From a checkpoint of a small transformer trained on Wikipedia: untied embeddings.
Each number is 200 + 20 x the weight over its row's rms, rounded and kept within 0 to 999. Layers, rows and columns count from 0. The size before them is the row's rms in percent of the matrix's.

# up: layer 9 MLP up, 384x96, rms 0.115, rows 167-183, columns 0-95
# down: layer 9 MLP down (transposed), 384x96, rms 0.1, rows 167-182, columns 0-95
up167,095,209,230,195,207,185,188,218,209,213,188,222,218,200,235,169,206,225,233,192,200,185,182,147,204,206,202,195,167,210,170,190,216,215,225,199,164,206,212,198,212,217,193,191,180,207,183,190,202,176,228,216,221,164,168,169,209,202,191,191,199,219,195,185,175,230,236,189,207,193,194,206,183,222,190,186,177,187,211,160,240,209,189,159,217,195,211,202,173,156,188,207,202,180,180,223,228
down167,095,228,199,218,182,216,223,219,220,226,207,150,187,200,222,197,173,158,210,187,189,213,223,207,215,216,206,201,195,166,205,191,207,183,180,213,225,205,206,184,178,219,215,179,203,211,222,194,190,225,209,170,174,190,249,182,207,212,182,222,206,182,184,207,220,168,217,204,210,198,179,191,179,181,168,177,239,173,158,227,203,176,210,222,216,187,217,235,209,203,190,212,163,191,180,191,201
up168,110,181,173,200,199,234,180,195,206,166,207,234,208,229,189,206,191,210,211,180,232,203,232,183,230,188,244,207,200,221,204,213,211,191,249,187,166,153,237,213,194,200,221,175,195,220,172,177,210,173,214,172,182,172,157,204,207,181,213,192,208,211,222,212,182,176,206,174,207,224,203,194,203,235,170,195,213,190,229,174,215,170,185,197,196,183,215,199,213,204,182,202,218,200,203,201,201
down168,117,220,201,212,238,202,165,220,189,231,158,194,185,234,186,200,163,205,218,217,163,202,202,203,189,157,178,161,226,230,191,197,208,212,192,212,186,226,192,205,212,231,192,181,206,188,200,211,205,189,154,206,193,194,167,183,234,219,187,192,183,185,195,205,239,189,225,200,222,195,226,218,195,191,185,198,208,205,216,200,172,214,229,209,200,230,221,206,174,173,201,215,220,170,185,167,207
up169,101,224,195,184,176,247,237,239,224,195,215,217,194,215,180,177,209,223,195,196,207,236,196,216,181,195,196,167,218,235,207,192,236,203,203,208,216,155,203,198,221,201,206,191,195,224,204,161,221,206,202,214,186,197,176,207,203,190,196,173,159,208,194,215,218,185,192,224,179,223,209,193,213,176,195,219,204,178,225,198,192,198,172,217,202,165,209,180,178,158,210,228,153,209,207,222,212
down169,100,189,222,175,160,192,201,215,200,207,195,215,188,234,180,218,163,196,200,203,193,202,170,199,186,193,170,179,199,227,198,232,231,216,185,207,173,189,236,183,194,208,190,181,224,202,202,185,181,198,178,215,239,202,166,220,208,207,199,203,210,207,197,199,230,130,193,199,229,208,185,171,221,194,192,246,214,217,179,192,210,203,228,238,198,200,185,215,220,185,202,168,178,182,223,216,203
up170,108,167,165,171,191,223,166,207,200,198,221,227,178,174,210,204,208,204,191,175,194,243,231,183,221,181,193,191,238,216,194,215,222,194,223,245,190,187,208,193,209,222,201,195,185,159,169,197,183,192,227,186,190,216,193,182,166,207,172,215,229,205,186,222,198,228,190,205,174,234,206,161,189,196,172,212,199,191,228,221,199,176,181,202,207,197,238,159,196,196,189,210,207,189,193,196,214
down170,109,171,190,196,205,175,162,194,209,214,222,216,191,212,210,197,255,178,218,190,198,224,214,194,188,203,224,184,225,178,226,197,213,176,219,238,213,208,185,194,203,172,204,173,185,168,211,196,185,238,184,135,192,228,180,210,213,208,204,167,177,182,196,197,199,218,185,205,212,215,178,157,199,208,231,220,208,217,196,191,226,232,204,228,209,180,194,215,186,202,206,174,186,201,180,214,225
up171,099,208,216,209,185,214,173,204,173,233,200,171,222,162,175,228,184,171,178,207,201,173,213,201,216,187,229,193,239,206,199,222,149,198,198,206,216,211,192,203,197,199,193,190,228,224,201,210,206,210,221,218,215,178,197,175,184,158,184,214,163,222,217,196,194,251,211,190,218,180,201,199,204,177,179,195,204,185,212,176,167,227,190,225,228,185,240,164,199,207,217,204,189,184,191,197,224
down171,099,197,186,191,219,235,223,181,205,187,199,208,203,185,210,188,181,165,191,169,247,201,188,214,213,206,210,221,194,224,168,206,228,221,195,204,164,209,198,189,195,218,212,168,208,232,197,222,216,198,185,189,212,181,143,238,207,224,205,174,192,237,180,173,186,204,202,156,220,214,208,201,209,203,200,198,208,245,199,232,191,198,169,237,227,198,199,217,194,165,210,191,192,186,191,192,223
up172,099,192,152,207,174,188,187,215,185,217,189,204,244,177,227,199,199,230,193,187,209,217,215,219,178,202,227,193,232,234,174,189,193,181,219,219,168,173,218,208,186,205,212,183,209,178,152,208,190,189,202,201,231,221,191,189,172,196,209,196,245,180,233,216,198,198,209,202,220,197,217,199,205,161,176,194,195,195,168,188,214,201,205,170,186,176,207,172,209,214,206,210,163,192,225,161,183
down172,102,202,192,185,223,208,145,181,180,195,208,233,222,200,210,181,185,211,207,202,210,234,190,224,191,202,209,185,184,225,203,204,178,212,167,195,188,217,180,202,220,160,224,212,185,191,215,209,183,204,174,225,231,216,233,180,214,204,216,188,171,160,190,209,192,182,214,203,230,189,226,194,206,195,153,200,165,247,183,198,198,244,190,200,189,203,177,217,219,220,207,154,203,203,203,196,217
up173,112,217,211,245,171,215,206,196,220,188,213,224,232,173,183,193,203,174,196,226,241,186,221,168,200,177,192,184,224,216,179,211,175,208,186,230,214,168,235,195,186,226,228,198,214,209,171,211,173,191,206,188,235,226,178,201,192,176,229,190,210,201,184,215,197,209,203,169,184,193,219,173,202,192,200,206,215,208,187,201,185,176,208,177,167,209,191,223,173,167,187,194,192,255,191,177,204
down173,111,207,194,175,189,200,233,179,181,187,183,191,194,210,186,190,237,200,233,219,167,197,209,188,229,169,200,237,216,159,197,164,201,178,201,197,236,202,223,181,213,214,185,164,220,210,214,196,216,194,213,214,205,200,215,199,211,197,182,191,175,175,205,250,201,215,195,201,161,185,208,214,162,216,218,194,221,185,168,188,157,223,207,202,202,198,183,193,237,210,237,174,213,206,184,228,204
up174,088,196,210,215,200,219,200,187,240,228,190,203,219,188,225,170,187,235,220,191,178,204,189,164,187,206,200,177,219,226,187,178,193,150,222,169,231,186,206,191,187,231,206,174,224,204,188,210,166,185,213,213,184,175,195,217,188,174,195,228,194,171,212,204,164,181,222,216,219,201,201,221,170,191,207,202,205,206,241,194,190,236,182,195,223,221,191,224,191,208,215,222,206,162,204,237,198
down174,094,192,170,190,196,201,173,185,210,165,204,223,193,194,207,179,193,183,191,188,225,199,193,199,203,222,206,208,179,201,235,197,210,203,179,192,176,186,201,231,188,222,172,208,215,227,217,216,239,246,163,182,191,183,205,215,183,236,190,187,222,226,165,219,254,183,210,175,195,226,229,213,186,160,203,186,191,223,215,194,206,198,202,199,202,223,188,181,179,232,207,171,191,206,152,194,198
up175,094,207,213,188,218,200,205,179,164,245,180,216,208,154,226,201,189,210,171,204,218,241,231,193,196,201,224,172,213,204,232,196,161,189,189,177,212,223,186,209,206,203,181,192,216,192,223,229,184,202,224,216,225,184,166,146,175,208,185,181,194,176,235,197,178,234,195,212,191,215,205,200,206,177,203,203,185,170,192,183,219,194,168,229,221,193,226,210,194,207,191,215,176,210,222,190,198
down175,094,183,219,216,214,214,180,195,193,207,207,142,209,193,191,197,251,192,178,182,187,201,216,215,197,206,228,199,170,188,183,188,212,208,207,216,198,215,187,183,215,176,213,172,167,164,179,196,167,204,225,213,187,201,261,207,218,192,182,216,217,211,179,199,200,187,199,208,214,162,187,212,202,198,169,189,203,199,221,158,191,217,198,220,180,202,242,214,247,216,234,210,208,205,182,215,191
up176,094,202,237,200,196,217,190,180,247,210,183,221,204,171,213,167,179,178,231,207,215,239,178,220,186,199,187,198,210,213,167,215,179,190,224,226,247,199,191,179,204,213,160,194,185,192,182,219,214,213,240,207,188,203,200,192,199,174,165,176,211,180,175,205,194,209,202,209,188,227,190,240,195,186,181,220,229,192,208,205,191,222,186,199,153,187,228,200,214,210,204,183,191,186,181,235,184
down176,089,203,167,209,198,216,202,208,208,225,220,226,188,205,194,202,206,210,195,212,198,186,214,213,223,225,191,218,179,189,220,183,203,198,188,181,182,180,204,217,211,248,233,216,189,204,210,208,188,193,145,169,186,152,198,141,185,210,223,176,227,224,209,223,237,210,247,201,168,225,227,183,196,214,194,204,195,170,197,165,204,202,195,199,226,164,188,223,194,192,212,183,200,195,209,196,195
up177,101,201,173,252,225,197,197,212,200,190,155,221,202,205,201,218,188,189,192,198,220,222,177,191,231,208,227,225,226,189,182,218,200,184,186,199,210,172,211,185,227,212,168,240,216,180,199,219,208,194,212,173,178,199,189,180,167,176,223,180,211,214,190,224,217,218,209,205,235,195,209,243,211,154,201,223,191,199,184,237,207,184,186,184,175,196,197,211,175,216,173,213,161,211,197,217,190
down177,098,178,214,195,226,226,195,147,215,199,206,200,187,200,224,230,197,214,194,150,172,214,198,196,193,221,200,227,185,125,174,184,190,166,202,193,210,176,184,184,210,201,186,197,184,204,206,221,242,185,184,210,222,189,238,198,219,213,206,248,201,195,191,196,221,214,198,188,168,183,204,186,180,204,189,178,217,168,189,190,181,205,199,226,224,189,196,212,214,227,198,215,219,194,217,217,212
up178,097,195,207,203,181,218,245,202,191,184,198,199,198,182,213,190,180,209,198,211,230,214,220,191,179,199,199,198,210,202,211,233,195,162,243,233,168,204,229,203,171,207,182,169,182,181,180,226,222,166,176,148,216,207,209,218,199,187,205,199,229,191,227,219,166,204,200,216,170,217,215,213,194,191,207,186,206,199,199,217,175,168,200,193,202,180,214,178,206,210,264,209,176,171,209,185,193
down178,092,215,185,212,210,210,180,246,185,185,210,163,221,207,186,231,154,202,180,220,161,197,217,211,207,178,186,226,207,185,190,179,164,161,182,203,201,214,178,215,208,206,193,198,166,212,220,158,210,240,193,218,208,193,166,187,193,186,203,199,200,241,219,226,191,208,212,210,216,216,223,208,174,206,180,206,233,233,217,165,199,215,201,232,170,225,196,194,213,198,196,203,189,213,190,183,212
up179,097,181,199,195,199,227,224,226,199,184,195,184,209,160,220,215,200,201,177,180,212,219,244,182,167,206,196,207,215,190,223,217,179,163,225,196,217,184,183,215,236,213,215,192,204,206,170,201,191,208,209,205,224,165,192,196,211,187,243,170,192,198,177,213,190,208,193,211,208,235,211,224,170,161,209,189,196,165,186,204,228,188,190,172,181,197,243,234,203,176,181,239,203,202,179,182,214
down179,092,199,213,204,169,202,218,193,215,180,230,236,197,215,204,211,201,227,167,172,209,219,203,159,187,199,223,208,185,139,214,185,221,203,226,215,159,209,207,188,196,208,169,180,175,237,203,201,175,223,196,185,200,215,199,233,213,245,207,198,220,206,177,199,210,189,195,194,212,221,236,204,200,224,188,195,165,213,189,204,230,180,197,217,183,199,196,219,187,190,213,188,223,189,148,183,182
up180,097,210,226,223,170,215,215,205,208,169,193,247,224,194,179,191,179,181,204,225,208,216,188,219,169,193,204,228,212,199,193,251,179,178,191,206,198,193,228,174,198,211,202,192,196,220,203,182,182,209,221,202,186,157,185,222,174,190,172,198,230,224,174,190,226,173,217,187,190,176,221,201,219,196,229,224,199,178,191,237,198,186,213,221,204,198,182,237,185,140,193,212,208,197,200,194,189
down180,099,236,169,166,205,202,202,208,183,212,208,217,178,206,192,164,195,205,223,243,207,192,191,232,202,159,189,192,204,211,194,202,197,217,211,173,212,189,154,182,219,203,175,204,174,204,205,186,176,195,225,206,159,190,221,215,157,166,174,221,195,209,169,200,218,191,206,163,234,219,224,235,202,221,254,210,202,170,221,212,200,215,195,206,183,214,187,210,200,215,183,201,186,203,196,199,205
up181,101,187,228,204,205,208,207,200,210,212,182,220,234,171,210,246,222,226,234,188,180,194,205,171,240,196,196,179,188,216,206,166,194,194,208,177,200,190,195,161,172,193,181,217,229,205,194,158,177,177,221,169,204,230,197,179,181,207,183,203,221,197,224,233,206,186,183,187,223,205,207,199,231,192,197,216,170,194,215,172,241,221,195,178,203,214,232,193,187,183,201,229,223,196,195,181,173
down181,100,209,172,189,170,226,186,214,209,171,203,193,199,222,225,225,175,208,191,199,194,178,227,244,186,195,186,175,224,250,204,229,202,195,211,226,228,242,222,221,208,214,188,187,187,205,198,219,193,228,214,206,197,185,163,196,204,187,219,180,220,188,180,206,222,192,191,214,178,192,216,217,202,218,170,192,192,239,170,250,193,184,206,195,185,204,201,157,162,223,190,203,209,188,180,202,184
up182,108,212,174,183,195,193,243,184,198,193,198,229,224,184,211,217,187,219,204,184,200,194,183,208,196,227,189,184,186,209,228,210,210,172,249,192,222,167,210,175,207,239,180,169,230,211,216,201,177,175,198,179,203,216,210,175,186,190,187,181,205,205,193,185,182,205,214,202,211,191,227,153,187,199,237,215,206,184,188,219,214,150,190,173,203,222,190,179,178,178,187,204,225,216,251,192,220
down182,115,232,235,231,193,154,167,191,209,207,208,161,246,216,194,242,189,196,217,209,213,179,212,204,192,206,211,187,225,142,190,210,205,186,205,209,223,185,203,202,200,192,206,230,167,186,200,162,177,198,200,210,192,186,249,198,199,210,203,189,203,207,210,194,210,222,204,214,206,204,208,206,169,218,171,192,206,203,170,185,235,219,223,199,198,175,150,179,216,199,190,205,226,190,186,200,189
up183,106,201,179,229,220,209,222,229,175,198,183,205,228,229,215,214,189,215,196,195,204,200,177,186,196,182,213,172,200,209,220,181,206,183,211,191,181,212,192,194,182,219,177,196,189,252,164,190,240,209,192,185,189,156,177,185,220,174,196,213,195,231,207,210,195,214,191,166,203,197,209,214,211,187,248,206,171,207,162,146,218,237,184,163,190,187,218,176,224,190,198,209,203,195,198,220,212